config.toml
n_layer = 16
d_model = 64
n_head = 2
n_kv_head = 2
head_dim = 64
d_mlp = 192
vocab_size = 2048
activation = "squared_relu"
norm = "rmsnorm"
norm_place = "pre"
norm_eps = 1e-05
positions = "rope"
rope_base = 10000.0
rope_fraction = 0.5
qk_norm = true
attn_scale = 0.133
bias = "none"
tie_embeddings = false
parallel_block = false
extras = ["some layers without positions", "local attention windows", "gated attention", "capped logits"]
init = "uniform"
init_std_qkv = 0.0459
init_std_o = 0.0
init_std_up = 0.0459
init_std_down = 0.0
optimizer = "muon_variant"
lr = 0.0106
beta1 = 0.93
weight_decay = 0.008
lr_head = 0.00966
warmup_steps = 0
schedule = "wsd"
decay_fraction = 0.552
decay_shape = "linear"
final_lr_fraction = 0.0
batch_tokens = [8192, 16384, 32768]
seq_len = 2048
doc_mask = true
train_tokens = 104100000
steps = 6415
dataset = "wikipedia_en"
Each number is 500 + 25 x the weight over its row's rms, rounded and kept within 0 to 999. Layers, rows and columns count from 0. Numbers have three digits each. The size before them is the row's rms in percent of the matrix's.

# layer 10 MLP down (transposed), 192x64, rms 0.287, rows 14-120, columns 0-63
105:505506495506490489501537464501486503554494448452518532529482542535510512510531542492518478547479426524500499497504508517498457519509453495487505472481500480496507474544484506486506511521515514
098:493486501487547551537496498496515490506483511516547532529473479508511493444480518523511564504518504525522516538505459498490471495520502503526463469506536465475503491531467473533524504482507471
092:436454521523512497508539464534525536507518487554479504539504534520515528530493521496521492519467536446463511500521508516537498506521510519496534493533536493486475503481478497511479495515521507
102:503478491486481522500544507522497528485542454481465510511495521491492477533534510518505515494545493512500472562471522510522486491461487488494550499497454533510512477497548484477514529456531471
101:486553510528469493490477498496479551500460476509544475481516529525503508486503494533495497511484534501518484497495451538488531540518493563511494508506507507503537504496549476495504504530475440
102:495464537507537489493453530477475465491501486502480553525492478502540482520545549492489504468457506463505476470482507477510506501516496478502514491467500484497489494504515532477558500555534506
087:487472554521486503505484522492529497526512519489503507483444499545505445524518492545514483471497552540499461492500495509553488536533503502496492525516495488492472506503530472477451480491502468
103:462491525492531497475513514544488473496540531514445453443507500517512432497499508514501530475555472512521497482518499488481511541521476485485470463507514532512503492480475508487498512506528494
100:521506477438512499497489498501479494472482478499530502500496563518476479483470464507447520518494536460480491487455435528490529468496477498538517497506515513505529495491542513485480531495488477
099:462568486516520506464506483513491502538469513449498487460514530497523497488484461540496479513456480528486507470527515465503501472511553502518449490507502510480525503463509483522502502502467528
121:530502485506504497520480486513561496531508461507513464522499516504460513491517503515509512445532473482496497505509493521484568495434525501499523485496516470487494495559465523485464488531469507
102:513518530504494507519516523502487482465534484481465492514553570525514500543504464492528486497494538491493486495472525500508496495497498473485548511499523533537527516562465499497515482541479469
096:509509500512505513504493517465518495488479449484555497499535503489480456525457480492541518439520471527485482513505477547509533455505519548483467480483493480497472511538530474518493520491508491
089:530518482472494509495469534495495486502458527484506498520539522485529493492529500439493500516482494507489522492546474546496518514490498490505555501529515458459495418477484480525513495508501526
107:526525481495517483567500527539529503514528528486482487519466470481499517496484466480490490463491559480479475545483521506514504473552497492488467495477487469497481492496498502468521542523492548
113:462509533493466539506527522452491533480496531503432488533491496519481526525503526503467469497489510505503476481523489476460536496497487509498547517495512520509451476523521536505462507546484500
092:473489518493517527503453517484466509495502519508502483528496468514568493479488501536550575491502512489519501463495494514470476517544494471488509515512487477481515498487517512491479476539563477
102:506501492462464527515514542556471479504468514548475475535527507479445491521518514488481483478460489490535455504493517532514509502475491498466466479513500509505495517482512545514506497487561488
101:493527516510553470483456478519530471514537466579507496482534474515511484500494498502474512491485550530519481489479516527506518467504539465477505513463473507505512497515462539489522491480506503
104:508510492497496518513487465514500486539481501552509492451456535492524515515464536488464467557474523504494529494536537506522502463474470487467492525467511464507522472502508512511507486498554490
089:505494502505553506483499505497468522503482473571519499503480523501503492474455465502496513455452527517523548491501479496530507529536491499506476521501546510532514524452517457501523536502489518
104:467500445515507502521474464525509475497547540484488531510502528502489498519499514511492471499540490474528516463478513512553519492475466489470477466546505480477515511506493475528528558505539510
093:483539521490488455473522519478492463507485514518478510545523486483500502464520454483517454519448494478509547482520503500504488477500489494513470469473470501529501520484537443467525488492526469
099:481527483447502529533514461484520467507515519523505485489507438497514435513494497523446475489484504482509507542517495526518547517509499487525472528510470466490488497488522467531514496462498525
095:489456452478498508489526514514516474497509484480520497503500494492453511455557465471452507497477556484496548516469513498527494504534463463507498489477490499470506464500512504451514518492468490
101:520511512508514487488483541511522509471518556510506486481494513482508478542495489556535510533520541494514517523480510476507516471577474510522478496467538474506521502489513478467542476475491532
088:481507499484489555511485514481473479483495476509481497471508530525467455492531483502503507504462492448491506494504535468497534475535481492491490471482496473557521515537503473485508538516425512
100:519517452484496504495459540510498505528514561508498520473536485475500537467540497490511532456483526503484502535493510523497522475490422505516469528487509516508482495513543537489504491489532511
094:490577475493543483515491490476507513527540514491523538515467502470467468512535487485474540454439525495490509489487486501493496499505505550551496452506507512478483497497518513491517504483491504
101:494473473475518498487451465534498517459504509483530507488475553490498495486525513547468514461542491495512475504508535468491445542479460500522513520526506543485501505498491531496542495475516502
092:548460508504533495489487497497526496506515500520515563511536459475480528475521506468522490539505498497538505471523497518505475516491502485465473479474517528506482498491550472498568534480528524
092:504520461463508467544509488485522508480500504494532516516506491555564478530512499509485506494553533495519511496492520487532514554510473471523520541487492504535470468469468469486485493531514497
101:475473442524508530490502489527510514536485516503493521551457519506483494520472469488516527499454495509480496503452513526454499510495502507541473485507438547486518492478521525492525516504478535
098:475500454516527496515509507475484554460558483482500539520506493515499458477476514493521504494459504510522478517548524485540512498505492503477504511494529481516472504516490489566464490494466550
097:455521480466463547506491478496485491501460510494457466478486513488511500494474548511494546463538531454515482493513510529482548510493492520489489499520498536507519502525462476514495490552492464
117:525487508479512505532542506435509451449531491470446494516524484500481507498510497493494511471459482491487487542519500501506489526495446530512503563502470505527520488474492510501483490492514458
099:502486551451500521527492507456494509473531497502449471484467516530518479506498461510487517511461489488561523500512525523506495492471495488491483476526468500537514494498511475540520521440510536
092:513504470498477468493525526508456473508457506510502556486537465489544496517527484531507479516472497486531474528456515485468490493479450517528537520469541493478478498489488505510544482504517470
101:477446435478483511515463482489546525514496478494489472556457517493554517523504504502504487528491465473499484480506518501478508491470517482453510498502501494525502499506548464483455515513519502
092:491499527523512530511530476491481484523514517485505465498468425489526454512554500489487507545506548479458504541533464500511485501497511538509525493484496512522539509508483501501487464458514481
111:510502488481512547488502517496479483498496451548497467481476491531509426510460496472491515478511525558458543513495519496518475518512468539479506482460496522527515520501525509509514475520519478
104:453517474553534509480541480481473525483510486482511551540490506493509468464523500499528464486492524504478516528512496487512521447518490494502489518502525509524442465489470489526502455483467489
110:508468485481483518531468500502513512482565518501516513550475474490443484487505511516531469514479505533517482512508506469533560489504545502491466506508474460500472532511489484476509529468533511
105:491508481534559486516517505523486522504492550515514501483500502510468548466515479464498480475499538453527458503436516510493503463508487516494520517502503533505503485462548525530520504511540506
093:548525538484487497507550497514470528476540471538490524516463505473521530534498497519448520517512512480554488472493510469491465508509472516470513523501512543491525527469494504497515534478476483
093:445507491459479506545472498539495496511556453474522538514482482497498497477543503509486488466475542512482506501512519484494520525500464486490475494474469522510474488451470515493531524505546509
101:456504511488517549537522519507486494505542513527445526514524474451485535494463504505501515519506527478468511472469503472487496491480518505517519456524519497483468574494542509509513504509494483
098:468486482496447541472528525537452477473519495500502537481508501484489468492492462481498486493467473529550488437528499466509480489505489466521497489527490471501523488508488538472487480493472465
103:483547505470469484513524485510497516509477508483523499495536504469493530511476482494479477504552480487504507508497498526517570493489514491523512452542506484534525483540551538521512555499533492
091:490491471496501508514494476494533478553479509556470492473492481502518537498477473463476455489492462535493512465520553475497448485516515502505522484457535523483466520499492509482520490531522525
098:512483466496515475479522527527532491515529474524473475502514486534497468498512531487497571501531529478484457532495484514466513497487507506472498465488480507539446507464539506460525490502538512
113:498523473493505525481484492513500503537481473493503511512551513456511478493523541550531550493479468444534552503472455512482503523547494481522516467494513527528485485513488508496496491531478491
104:518507483529509458479467524503519510520491494557462501476551482497452490497471532512518528504481488543510467496485494482488521514514495489522439512459512498448498485510494531521512503518443487
120:458482517512505511509480501468475539519543473479527489488484508490480505504405470497499449473467512503487485522471505460498513490500525499549501511522493498478544477542496514507516506522501531
099:522504516508492490447553495515504492525488478464492490495529524534515531511459567454550505509500484503508474493469481512470479529516461474515486515494515478520483499533528495516494445490471488
099:495495482553483481495503547497514540465508538523466507502478490505511505522529501489526517469543495523452497527532500497479491538547489473507509515496460458460526510509474470518512511452531477
102:485485482513494533525481485490536508524516464528429520531453529491499498500511539494453511483488519508526468507557523510509459502492511495461488502495490510541454486486501475509511468473535479
102:517494505491522526527474482491545477534508502467485499542512514428496491502526469521458503477536509512482486509452507499518526506548498554498467528500485484502493512493516550484497489445507485
105:494500466456455540537453475549496483494486544541499471489448562476494466505496534508475491488548485487534483489491483529507484520518509496488481496521497520488485527499513511499522519524495493
098:526501515467471456511498504492503459536471510468450500529475465497511457520474505477509519515513460478502486482536513496526500552536502503517510493540532455527518492509489540502521533519478465
098:490478478452503518490469504519490521453494498521453484490471536504510477534498508537550517444498526507501471471488518451521505481480518484484496469490504446499510488479479499535528523472500457
111:515516496484479497500511530538513537519473511422527478482481486541485496477498471500508474481570491453480500450492489528526495492498516472502472533503537497492523465473506464514508505504478492
108:498519472489527500487527463498477535492501479488479485515495507482515502528545450464489457480515519555492483482492468527436532484501515492498483481515496530512522498503460518550474483491497557
092:529500479495525458500473506453519464519487514442507489482497502516509484516497501538460518553454486489484558480512515473538491522485473515534449524487496470493503496544491511514523510486505524
097:484529545507482498489537504526493452547472491491514507502502483456520554524509474485497547495512547520500446508476507459451493486501484499510503538537530475468503514505524512502496491471517476
114:484468502495526492528507459503533458537528541517457563505471511551509511481499502539505498517450500541507479471488529485468490479507462497508527494518507500488487505543507493512477525474515466
103:480563504499506492511532513520502457486444500494494508447499513475537473495521499501485482455512460541497473478511483507496536489534487511496488513498517463504441526514527484492523509456498458
098:504545549479525518515472456516501519525488480450492551462442496489509490494516503512502515510459465523511495524529514478515466458495463475458542498492510483529510489522481509521482496503486527
101:539460488463484502535481523490504471478508488478481506510496475501507542518502561481484530478485509517502517498484486506502471468457534493512516484489553482498476501516533462528432466468503527
116:498546482486502521465503530495500467496510519460515556493488489451517485488521486506479481505497513499477481463524524456470479486498501506527501544496521485514491470531548460464497516432522491
090:557493458510497494524518527488484528525511481538494489499444489489513530454489502543486483505532494481509519508540501500497489534508529532479518513471514495551527466468510521453470513535516472
095:505529522496513518515535497506503429513506482483559494458484489458481482471469515503485525542539513538516502504465477487487461503515498470509477507539489536454512482498527489508519518491474463
100:493540524477492505506536517545484514548524539475510508484486487515543488485504485472464479497459494532549544479490502508492486512526520504538494502513487505480532444503498553502505513485446514
102:511500509469485516492499535467478474506479483511495493446559488500525537489493517554484503494544492515504498479543474505519542468497529494513447459506536492474523500513543502495499486474488543
110:491475481512505473495503518505443548515441512515522519532504471519517482490494529503529499536502488466463467473500539466511575501473500464485501518520521519509477498473499499529523530471508518
100:459464494529498520502499474495478486503525495535491457549451493521483499490491484465477531481484515514516500527534519503537452451473484469463474469540499523517524496492490496530472540484490507
092:501503491495463504524497464546485438551475498538438495535511494475490462517477491498521497494513497509480516486493503455511492539526482544487509471506515501524520480532505513524510511529440499
093:527490549474523533502531484512485523474517503529514498542468469514474515527542503459470542483466459514520513509492507530523486519523479550453525491521498494500472505539509492496528498488528463
096:509496529467501533435496475454471516465508526497539529541480514482518518556503513538502496526511520489517488490488498528501470553521499518534479523477534456520505485506470494509533495517511506
094:529529473485499489513528437457536499513516489478510461491478514503532502534490436530483486501464497526514467537464527509510512483496511516524541508496497512559479489506519510499496535466526509
100:496504517510528502540476496482488531493568518460495488547497524510509507525455524546498506497509554517522496489537505490531505524518555503515486488491464529484453507476477502520462498489466512
102:519494494503502505477562561532516492510464493507520495471529485511520490467499491489537500541519478511480528515495508525478538521519465495470507521523514552476455482474531522510515525507457538
094:459493466497534490493479482514503486442490473501494491464549540480528475488510497545477476473506529479505556529526509461488467494508509548476490503475501514503499530538513485479511462497532484
102:523506497495554496496480494512475488463514527558469508535487459469483506464521490470489525492497448507479499508496479513551514522502493494481561493470510484474491475529518487520517556512510467
093:467471513516521505509548515503465499512484515513526520503527495490468498492467469486469460487516453479490510494540462502532488482500513546493508499499500514474505539541523447509551522510469446
106:521500533496476493504523519487511520524512512487515492494511472510560523508536558506495468492503505457528447515506557468505554525524532507496524493491499497506514509485547553516493519468486474
097:508560517505520511494486492513483535531506535515468540465461559511542504490484498506490505515517513509537522480498488502476449486482530475452508510483542498496475491530497515525512468467537526
103:509476487518492524486473519487503539508511447520547501531491544502516452475541520505495451467500514531527518502528560521526529503502505509504521518519466504503520495542496509536481503509550518
104:501499514452516520490477493507517488472502524509539500495511539521529484517499508502478484437529511526497520457503527572477527457453491505517492500522492528486569500473514476489503493492497528
103:544527470497450468497481506487491491523498538511530503510527504492455522484509513456484486524512497476464490479478527487478514482501553504515484474505477484527482510433541533550513478480480507
091:504537465484470523474517497502517526515503505507535517518476500507503533486521455495517521514511453485550514487463510481495482528513444488473522517549530470488471501532523543479455505471505532
100:472509510450526521544516505528471496497499523478486529471498472511520458490473513504505493499474500497453508494505494531493541426517511504443492488466499542508483516462492495533516523485504455
106:505532480510568520447512500475479464457527490482492528476468499513515519475529503491483504500445509502529501510457459493514496468527493472516471504456505508490530506492481479504490525493536450
103:523526540474528519491521467509474462502536521484446484517493504456496436493514509503484520495557470515488505495489501514528486493550505464460518488490496481465493476509470511502505512485548465
103:457530481504518492476521528516506496465477427492450477509521547504502471498521488506512502461513510481524536457500485500469518468503506489499488475503518538493486507556484546453519517505500505
112:537501524550477508477441480485522501539541546493526503471491486483526516483498533486485508495529475520534536482539526500496490491484455520464510519518556532487519501531505480486484474477506505
111:464509513493506507544503485515482513500525507541539491484547476498469544548534496470526570500546501520486505517509501478507512536543519507462459507526465504504487531512474515498516490488514482
107:502512516460468477556506545505525495490470461473476473505488501516480517438512534528457493517502459470465491509476520452497490482486478518520509512528493463471475507510513526521488524499524531
094:542530508497468522453453529534481500486475488459488497526480482484460467477492503485496482508511492461499499504524497487490528532525530557528485512529500522480524473547530491521451520487513480
095:492451509489515450501503518510503462546444518459510515470545540527481517495508518476495478512482492516482476495470493499497478500514496529492560463531490466505525502523463506500532472506510457
106:544535500478469500496464460498495467492507495439473507491509498466484494483523484463498441494500500496526502506523495533550510503520475468507489509516531464505495496475522467489523520526474432
102:498502532514466517524524529495458535494503512509518514465527454490504490506444464498516482513549505443497514457484525535455510507498512540513469537514508519498489541490524500498488510489523542
094:498492504490547527485502554480431492527508461522527497481495501485540480478512474506507504486503455475458489453508477490482489505512490470506540515487514537527534534519488482454507502528530477
100:503488465505527478508490461476495510466523494534457452512503456483492461508551502497496553507483499462468468499507517531495488505491520553499505499495468517488519528497436523481495479526517469
088:546530524496464502479523490539513534497439467482486510501480487509504521554475518502528506519454516494498473483481533518532483463484456522509517483512505452478487487507532528474463515515519481
096:482492487470516528527464505487493488535488495476472499529491483470500466527498503511458472481470526507484549474500480500539484539496492485534527469506448503511467440498493492479470531536529535
101:510510502488515492520515501498525506508444517495473527463522500466501555483516493509472523507450554478497484490490444522472503493539495498493513510484552502483515471485505522573508539500483497
# layer 10 MLP up, 192x64, rms 0.495, rows 15-121, columns 0-63
102:489487554482531516518528493498478491492463533523496457545506492501548492507508472501471443511480465510495489512448528456488465485527479518531518492466528490491479515513537500480492456521503501
092:536555551503538492483495531510515519485450514494498515444525478488471468473486547502468510469485496479516464517488517489456529525469505473517510484496501498513508472546522503511478521492466507
113:511496536515499527454536468536497512493509501515493460496519517494456505531537540486494497465498482522466506562521488462522468538534537459503500496453507545508505501507507473519525492511483496
108:450541528497519475511518481510526546477480533477507477486491483484450503486521511479523473489521529488534471475509498520451509534506474517500456485505514518503546503549505502489474489502438511
098:532492461509534478525523505495515518478481484489493520474485468486485505514491487472505510563490525478490450485452477506513507530475515494558480518498509490475481496465531456503536493505477567
092:496477533556468502464507493466500531513537535452479492495512499525516511539461467500537464521473478469514505508492510486503449498525484484519480507499509504460474488493500459562489510528486492
109:496524478507508537511515526500498504467500516538521482491487506518498482489487486556494518500530493528460539483506500446549484530446527526499441536484473505510516468507483487519516528457493533
101:545475457499534483494506482467479542485507493482502512486462510483473499491486480486484491480505503420500526502514523456509491486495546491541524472511509542507507528476474512505489475487486567
091:564522503497542524510473505469473492443493510467507525485530464473490467493518524458511530490491475481446504498519461506503487510472488491526516515511528470488506501493444482486467518542496497
115:547518516491503497487516491468542515468480502511520479525498484518535560500452477510505559501521481520459467448476552486527489525544490497522486512479488511488481489478500491482488490501541500
100:479504470554477473501510515480480493491502500473538512529478455470509527502473540442470532489548470483531517540487503516494487509477497482508515490489522479464516476481503470529469484447488479
095:499489509537454511533478532510496495465524531498498479498519508512496543510453478488505491532549502529500482465497535502491494462477527464443522474534533511485539468464507491546501480500488505
095:493517531488443467486521497471493527482534478525516495513518500508501490513491513483484464547510509527481512519501492425511536521539486478490472568515512502496471499463484511528545481510510474
111:563502496492483506499530515476522482458489493478506514491560477503466482470491485551520517532508526534495480496556524504545502545519519480489511498497530520503456520500520463482488505504539485
107:498533535438511498493505519501489479485481490465471503512527484498496502503489494464509454543489511473497545501516482466524501478533534525462490540479516548498482500471449537535485488493536516
093:491524496468467528485424489520538519488493511525531503515527508486510475510466485486548504479485529507513541528518498532525455495551462533506510518484502502452484486499495500519516493520518544
104:506479489478539504495495514478523483475500476439493492480483521476542550480481514479475513524464499484537511504513496500504539570469485489482533536500513506489523558508510498490470470476476528
103:513539521471449505462502432538475473498528506542531488500490513494493510526495489473488516517538555513497495517495506505495515529513498494487456456507500539482501519488504503500518447489461541
104:496500491482456512507513512476491518471501504517504518510480496483455528480551482500506460526457502506484511455503515505460517466508496478500472483442498480552458519499491503459431504530497514
089:498523534478476488488525451485512493475492530531491478520534508524478494451561478483526523482480479510546515494432526473502492491516514500479495502529501484492497473466535520511456488543508496
110:487510553507509486497520484489498535485487502479511520502488461521482491499500509520503459541539466545509458520488497522474546502577495514524533480511530553477473507532504502533486503496497528
099:523510492530479523458491545461498521480509487515488509480530515488511522496499549518491544500513489512504520501457531503507459515506493480506517504510535482504460499486492504575456455474445499
093:505510541466505477537509555502504505507490556494511478464512451549472476467490506476477487506524540507496526532496532487525477496532465503496495543475522494534496479472478512536481504529474489
096:496489497443503463448510538497499519487497506488536501517483523505488490487535553465481509510497518480524516456497524478506538453521491447497486495496495520476518487467517566459491476516499507
093:532498473519506478489479503480495492503466487474537490534513486467499503503535522444550506530451496523509523494510519507510483500477517511466444524519530468538500530522476461500525493465523545
088:513496507482507512462534457465477530486496524493490459509515467514499514519504545464508545505507485461497502498548499506497506470524509474535452470506496524461535535520498503531479464451502529
104:497511532452475506521533466483506449527489505514480478492467516486518503510483449498502506480532514520536520515509510501471458548462512474495510467481493513506510547491468529489531468519456540
095:522530458514455527468521522537478464515530488460529502480539469480497450478497514468452515524525481503481496474492472472508528486476520508490516509512496552479473548509513483499492529503506479
101:510510489448493480479527486465496474444464479498446460522474488496508510555497503502489498526504494486489535481467546499499472469492510557529459511505516503521475490493497493516501537503455516
095:456475488467494493492555519493500502496513505525548482488496493489499543510499468444504481538502501501526492484516487491462539524478539498533481500496483505518508472470527429539458496525518494
095:534483493478515511476509536488515522492499480504512462514507478519494495502483550462531500504510467499484516500542501548507547506483496478555472505514487562531506455530479507475519452527476525
100:493507505525484489499553482488507467457498491507497475524524477470502526485500492510544490492503528542513505493535499497516498508514597499458493490510491475536499445503510553533495499499531492
096:470485481476500521478527495506482496494534474475538460556497494451534541509504484473520505460526501542476504446513474448495469510487462505488511480508519559505523469501508505489493498515505505
101:546518482486446482474506483483485471469468498458536493484475507512530526449501482503519530483503504470510506488441475492557483483522500521542522511473478449492506489490501500519482535488509478
115:485499502551496512522487550504496463505439501506478503462517513488478463445502483490514496496512476531455529484517469492508505499505531493472502468486532560501468491512458507474481487525459508
101:499458561465485469510530497466483490471525532476475466490541481456466474498491496515547488530452469498494487528478513488506512487485514507518488528513485516503523543499503518546531471497503527
092:457449502499499496503480515466516516525511499504520454461508480516513532450490469458491462483516461492512507541549526520492507500514486502477501513508496518474532541475530531496465459536493518
102:497515448487450537485503516535492472457490514539521503461554501497504491499501484456525488532498503515494490508494473521488471532487463532470552517469520507500471516459530526523476506478504513
101:507483495526542493474534473467485524502493505494506498499540496493511475475437481519510510521530511492497506489487482486468504493416502488519473512503463506522582493508492543526488469490485510
104:538517509504500521478506520541476553498492510484515502464491499484540473479473510502505503543520518492512543505509518536485507513443520529491462515481504528508477499515502516473463514586496470
109:486505472556477457467447489452479504512529484486496534518505496483477490475530461470489463521476515540470523534520524468504516519504495475500505522507514500490497447517501475488457516518479530
111:453518507521486453492507489469490445505491502507496539474507495467468548486498493518532492511488550460528509541478474493466506479492484513497463473509515499485503500470512501452460520487466548
105:535493537493505484533545481486491533499507530475509500520471461469513547456522475491500473518481512531521521480503499507497543515481535529520547536507537484512457486509463497496511464478459504
096:528519523521498486511473507506505485466478491489485521472554474522511466430495471482509505474520482522482472512453514506464466550496519489535522463493520492509492459481539488516472473494514534
096:493525456477495479514500440507529508485471507482505491484499461486499488523473532523476475451510485478534492531487447464459492520558513485506496504501512531505542460484491498449494481497495483
106:547508523471493522487492476489540487506480528523477455469521491442498512487448521498501533528510525487478466559476488507528471505507503474477499507492466471493520534532497513553527519506510511
098:485511465533505510474468519509461516502492547508510484483454498496485551532522459468506506525449499492526520481493514503434497455503462529528461504482500515506551520498515479494496490523500513
104:518523490525464554470546508499474481458514548502502519521484511511473507505449503494477502532529488509548473521499506527495514505440512526483531485467506523525485504488526556488482528495486511
098:501503497513524517510456493480455490493490514451483517512527509485468516505492563472534506507522553501458514475509487509498502546527510470493503519495505559473535541486484507512456475533521507
106:544531489528520465466489509429519511474483502478489475486549467501481495505515530508493508486554513443514482472532488506487503504475488512519478502517505550474449524481507486513514477516525504
116:486463487509544510474512551527443536506516537512498491493456513464467514491514522504481507504480487455510541507450517485487490512501510506514450508475466503472508551486473535482488472486496494
096:488486494461516492459523496486507465460502510491513496553511527466492507529477476472457487540509482501477494494474512515490518529509535470568518520528471496510514522527510530468457476546514499
108:510471504478453516475464467503522504486511500488531486476520525468514494501480536514485458522504523494496540542496515462486539492547545523540508463518517475478519480500465524512503457486453498
092:522499491476489498511513520506529457494494534436510485465493507501472484489511501527488476520508566489506491547508530478460512503508537544525481507527502496489515500485460528538499450530493454
095:494508490528489516494505513555498479480463458497479507499505501466509538500434548466496508495490505424512533473471502478535518527505484492498473518514498495523504506456520549491474499534506505
103:516550477543508505492538494505509496482519464492483500500441488471459535471527504489478460474505519494516501469531496474478515507510490468495473503443550513524482550501530458520491503513487508
103:502476493521473466470525502494452534518487534501507509472503501527521516486504520542513449487502550499475509474443514479495541486485500513477496515458517484484500544521484567503471489496525523
103:534462498474484455492531490460510501505516494491499492439492512516497535489519508508541475546490463488505509521445480491543506526510498515506504520498539496475491471513533517538514445532467506
091:525525528462539511486522507510527483482505497469521489499481502543496464486512540476476461512490533486466501553497469539470470501501516493523542509465516519462498452504494476484491472520465540
096:474507483531528526470521513518493475531461524518467529477476463504438497504486506509491532527532499559494483536494485454481486543483503516495461504475496530538467506506468518497495542507499502
106:543501491513529476486513528500527496473525521511534519488474508462470558437486487483485480530490533512513489503454494541514529490491506508529494508518493516471476517484487490518484559495555525
104:496487505495467467501500469509507518497479479530471503482515495491507537455519527454480483481527466483507498477501534497486520541467490517542535523481511535532518471495468504538524524474497575
090:484517500473496456506504491497484511472491543509499534453528460475499503487531480485556501511492457523494532500497476504538489497508552519476527511483490522465501519459514473492454505539493445
099:533525563475492488515505507475479487493486483445504473538514461484480520516497484500488491475527506547453480519476493511485523489521534476491448510500503533486502506487503518476490542495432475
117:517490494513486469489515483502556444483524546493462478517477464532507480433503488537519521484479471532490512497474511509473516517524491459555495486464513512487515514478521514511526514529499518
098:507502532500507479458517554490532514517493512551539494485578462487491507494499493512457520542485496482475497494496500500520535487497470539545528516514521502515492486484470503500486550469522516
099:485519453488521494506477482524483481475469473459547487485509517487519542507518466542469481543513455529492514510541542506543520503499542503508503549513500511514493525517502475505452515529504506
107:502512513530488512492522471474493508512482502533505505471541497494488493468458466529473520477486521492499517571506539490523510523504509558469507544478463487482468501478488550457503471479486521
119:490533503557518506487518497497480503465482514520488531462519480449484507498490546487523522497443489517496493475476476484475486540476479497486504540478522473459531513516506472462505489491564507
097:510483476493511450507509501469481529504549544447528498515505480489477538493452485459491482519532495507509514471528517506504516529521440516495486450504485459495484540482472477520515503500498531
097:510457521495533500508492469465508518478536487459488516509504496537489515482468485561459525521558496520544512518533490512514487485497487519508514547467515494511487475505471476447463504521481508
099:470536473541499489522519554518480457489485497471511502460511512472476551523523535484529507511521494462538534488487536478511505467512488501525515527508482488491482478537471454541489493530498496
102:534503497485512520496492526480508506475534467522499479459486486497487510505530498484570470514513511537517515520506496484465496500526543504434488485491508531481524460484452462557499500528518504
108:547427500512458566505502532460453474466516526481485467504526499482480510499471530527515534478526484495512485485509552490479495503506509479502497507483503465485463475480516505513511476495500485
097:523508540507507502472482493546542481539565504488544462505455511497503498488482506492497493528533515486503535476502499503509510459517539526494521523478464513504504527483487494508481486484418507
096:497475480490533492474508487511498442490493473425518504442520482464477510506491492526525512471514471501496458446512488514505524494538498530502523551510487498481487476490457518508513500455494494
089:506487555461475477493524510458517510503497500515507491493498489491454486504518487542481540487529514535496527491506460494497540531447489507472503486491509468488561559500487486529473466517487476
084:486519470566487477531489499551529463505513522492475436493483477503505488459494512477485537476471475517500515484511506477499528486483551504464482506504499549493499485495554520528469517494498508
094:504515513511480534491521480482492486536477484509540460511482489509477498512489509497486489539475473526527552471506486507536479473527566525471484522502539533495457506479507464469537507533475468
089:485537530491532482504494475491498488483537544470474524522466490474456497450488511525543468487510502481493553511504475547475491519507506485484484491508548525489528490529458506500485539530468502
098:491445484515488450504494476474502522461496528531509490473474495489475478478487484505498491527468550514509520475466484467493480485532487530479486512529502485468517516513489487522580479484500550
100:497490522487486484485552468461517488526459528527483526489517498513475527475469546449488527517513473527496487433517513531476496528530523482517483494476524470517512460503499507516486535490523529
105:506480509449507512494533496468500493447524466502515497515518493475457500481469466507459467504476454502486513518509533522533470524497465486472541461498538525452534519504539486480495501513507489
103:509501482539516512493542484508536486498525507514516432512521503520494506490495470457499539523449550509486493555468532516499469529480498500518496491504465479505497486459493520536497472477523542
103:490528486522493473541529516491488499471475490505556502490569486479489516511485500518509512455497468468557454536542548469478491532498510518512503499486515518479504514474492510537502499531524489
093:471452518544442540508515561486495525519482516454491504490496456491469496497480485479512496518531520477497527464495507466504496512479532470495544483513537527502481503459516488513481532516485487
111:481503502500522511513479507494502484455510485520534490477520493470494479473493470541518425480481493495480480527484460491494499521531551468511556496493509535508534533518524470499462487486514549
110:518515497466479557487495444509499533489515508500492501488498482488506539472481559483500448484524480435521526481511484471471474487516492511523518483494474486457505522454503466482499522508488527
105:468507481515492502462476494517516557513448500543525482531529491481446505505478476489501489492481496483508498527498479492503494492489579486538474485445455518513503496480468514538506517504495516
094:513548535504506555488489508494516528509551474468502474454481510484492486504529489525541497533524491471503487467468527504461481488482504523474461546521534498512468510497470495500475464501464524
095:497462499491496466472506531528527520517483497524499499511470482507449506499498448524485452531451473502495458464541486522504499502478510464508484520461469487492484486434510529467497472497495510
113:515491509489518472473501470507510512495504529491481486482424482497512480477529470536556526497466475541478501475476507487484521548521486464503461460477509488490558499510515489530490517501520527
110:520532530501503509509522486541471485500510529501512545424461470486480478478509516518510474514516499477563493509522486460528501530492534459516463530477495489482504469494476520497497504478540484
090:537495505516508500479503488524502522493481452488478478485505496520516510504440515532527501540448461515486458489548503457511486527488529536490524545475498504525468517476520506486477452486473519
109:499500482470522470485519469484535508515524548506520472506519519528509513478458522463487519538463514451474528535480484479502453511483521477508513528460549502475496481465469518487474526477504503
108:511520486532498500488490460501509505473489502494512467515537498466500535469509552506490465494482479447488490479535463519559539541470485485492504517496528507496526486499483472529430508483514482
104:487503462488469456478528488532510508502489491495508498506489492519495515451480480524503475488481530539474516483441505528498482483532508494518491464488488540516450555523433505477505477539507506
103:502478472509471457492455514466520516479517540476498536555499500503498525502486515564516497500517482500506515491496479506508507509521510434477489512496512494487498496501442494549474549491451513
094:538539499513487534478489486537539509488488508508535538497494503533470457484474548494499473523516526498490516508476517552460501484543550526524465537493502512511500457517484472502500469490502527
104:525472528521518512477460496480549478507515510490487492525448492466484504468489462506492508507546478515529480510536495484470506465527453445545524496489514510487539526491492468485476520481471484
100:532491473488512491470550507488461509494517542481552508471536485441500484508525521504520499553481460470504489542518478480493500487539501475506500527497525548526511501508499475517534511478466489
096:517489516523506506502520522469501488469493468552522488493458503507484480548463449507544464522492487525495550502509451499511477483489516540529457468461495460482493517495489470508524491478493491
094:523530497511474500476535504480539582485482472481478478495523499473489475497462508510471512531505525462459514479533559499512481457474462501510491507521480471477533514480471500519486502484495508
090:453537468477433505503489520512536533492507481542463483474511492468499454513494542492531513510553530513524508471499512461512511490458530476504488477501491522475522498491469521488513486504499532
100:452518510525485491506460476466527510506474517505520507517512500494515492488480478488517537509480498538521456523474525453538516521483531524513537554492519505536538518534496499448476526521511530
098:450493460477491490495435507493543501505520510500486486490489486499473533470496507511525492483468451511460531499488492498503445515507485492479514510464510537450521525506484450460491542517494486
106:501517453530511430448502517460512515459502469473473510489518487475504538470466528467470508507528498511520511490532470518543474500480492509483540548505497491492490529512467514506480517485509490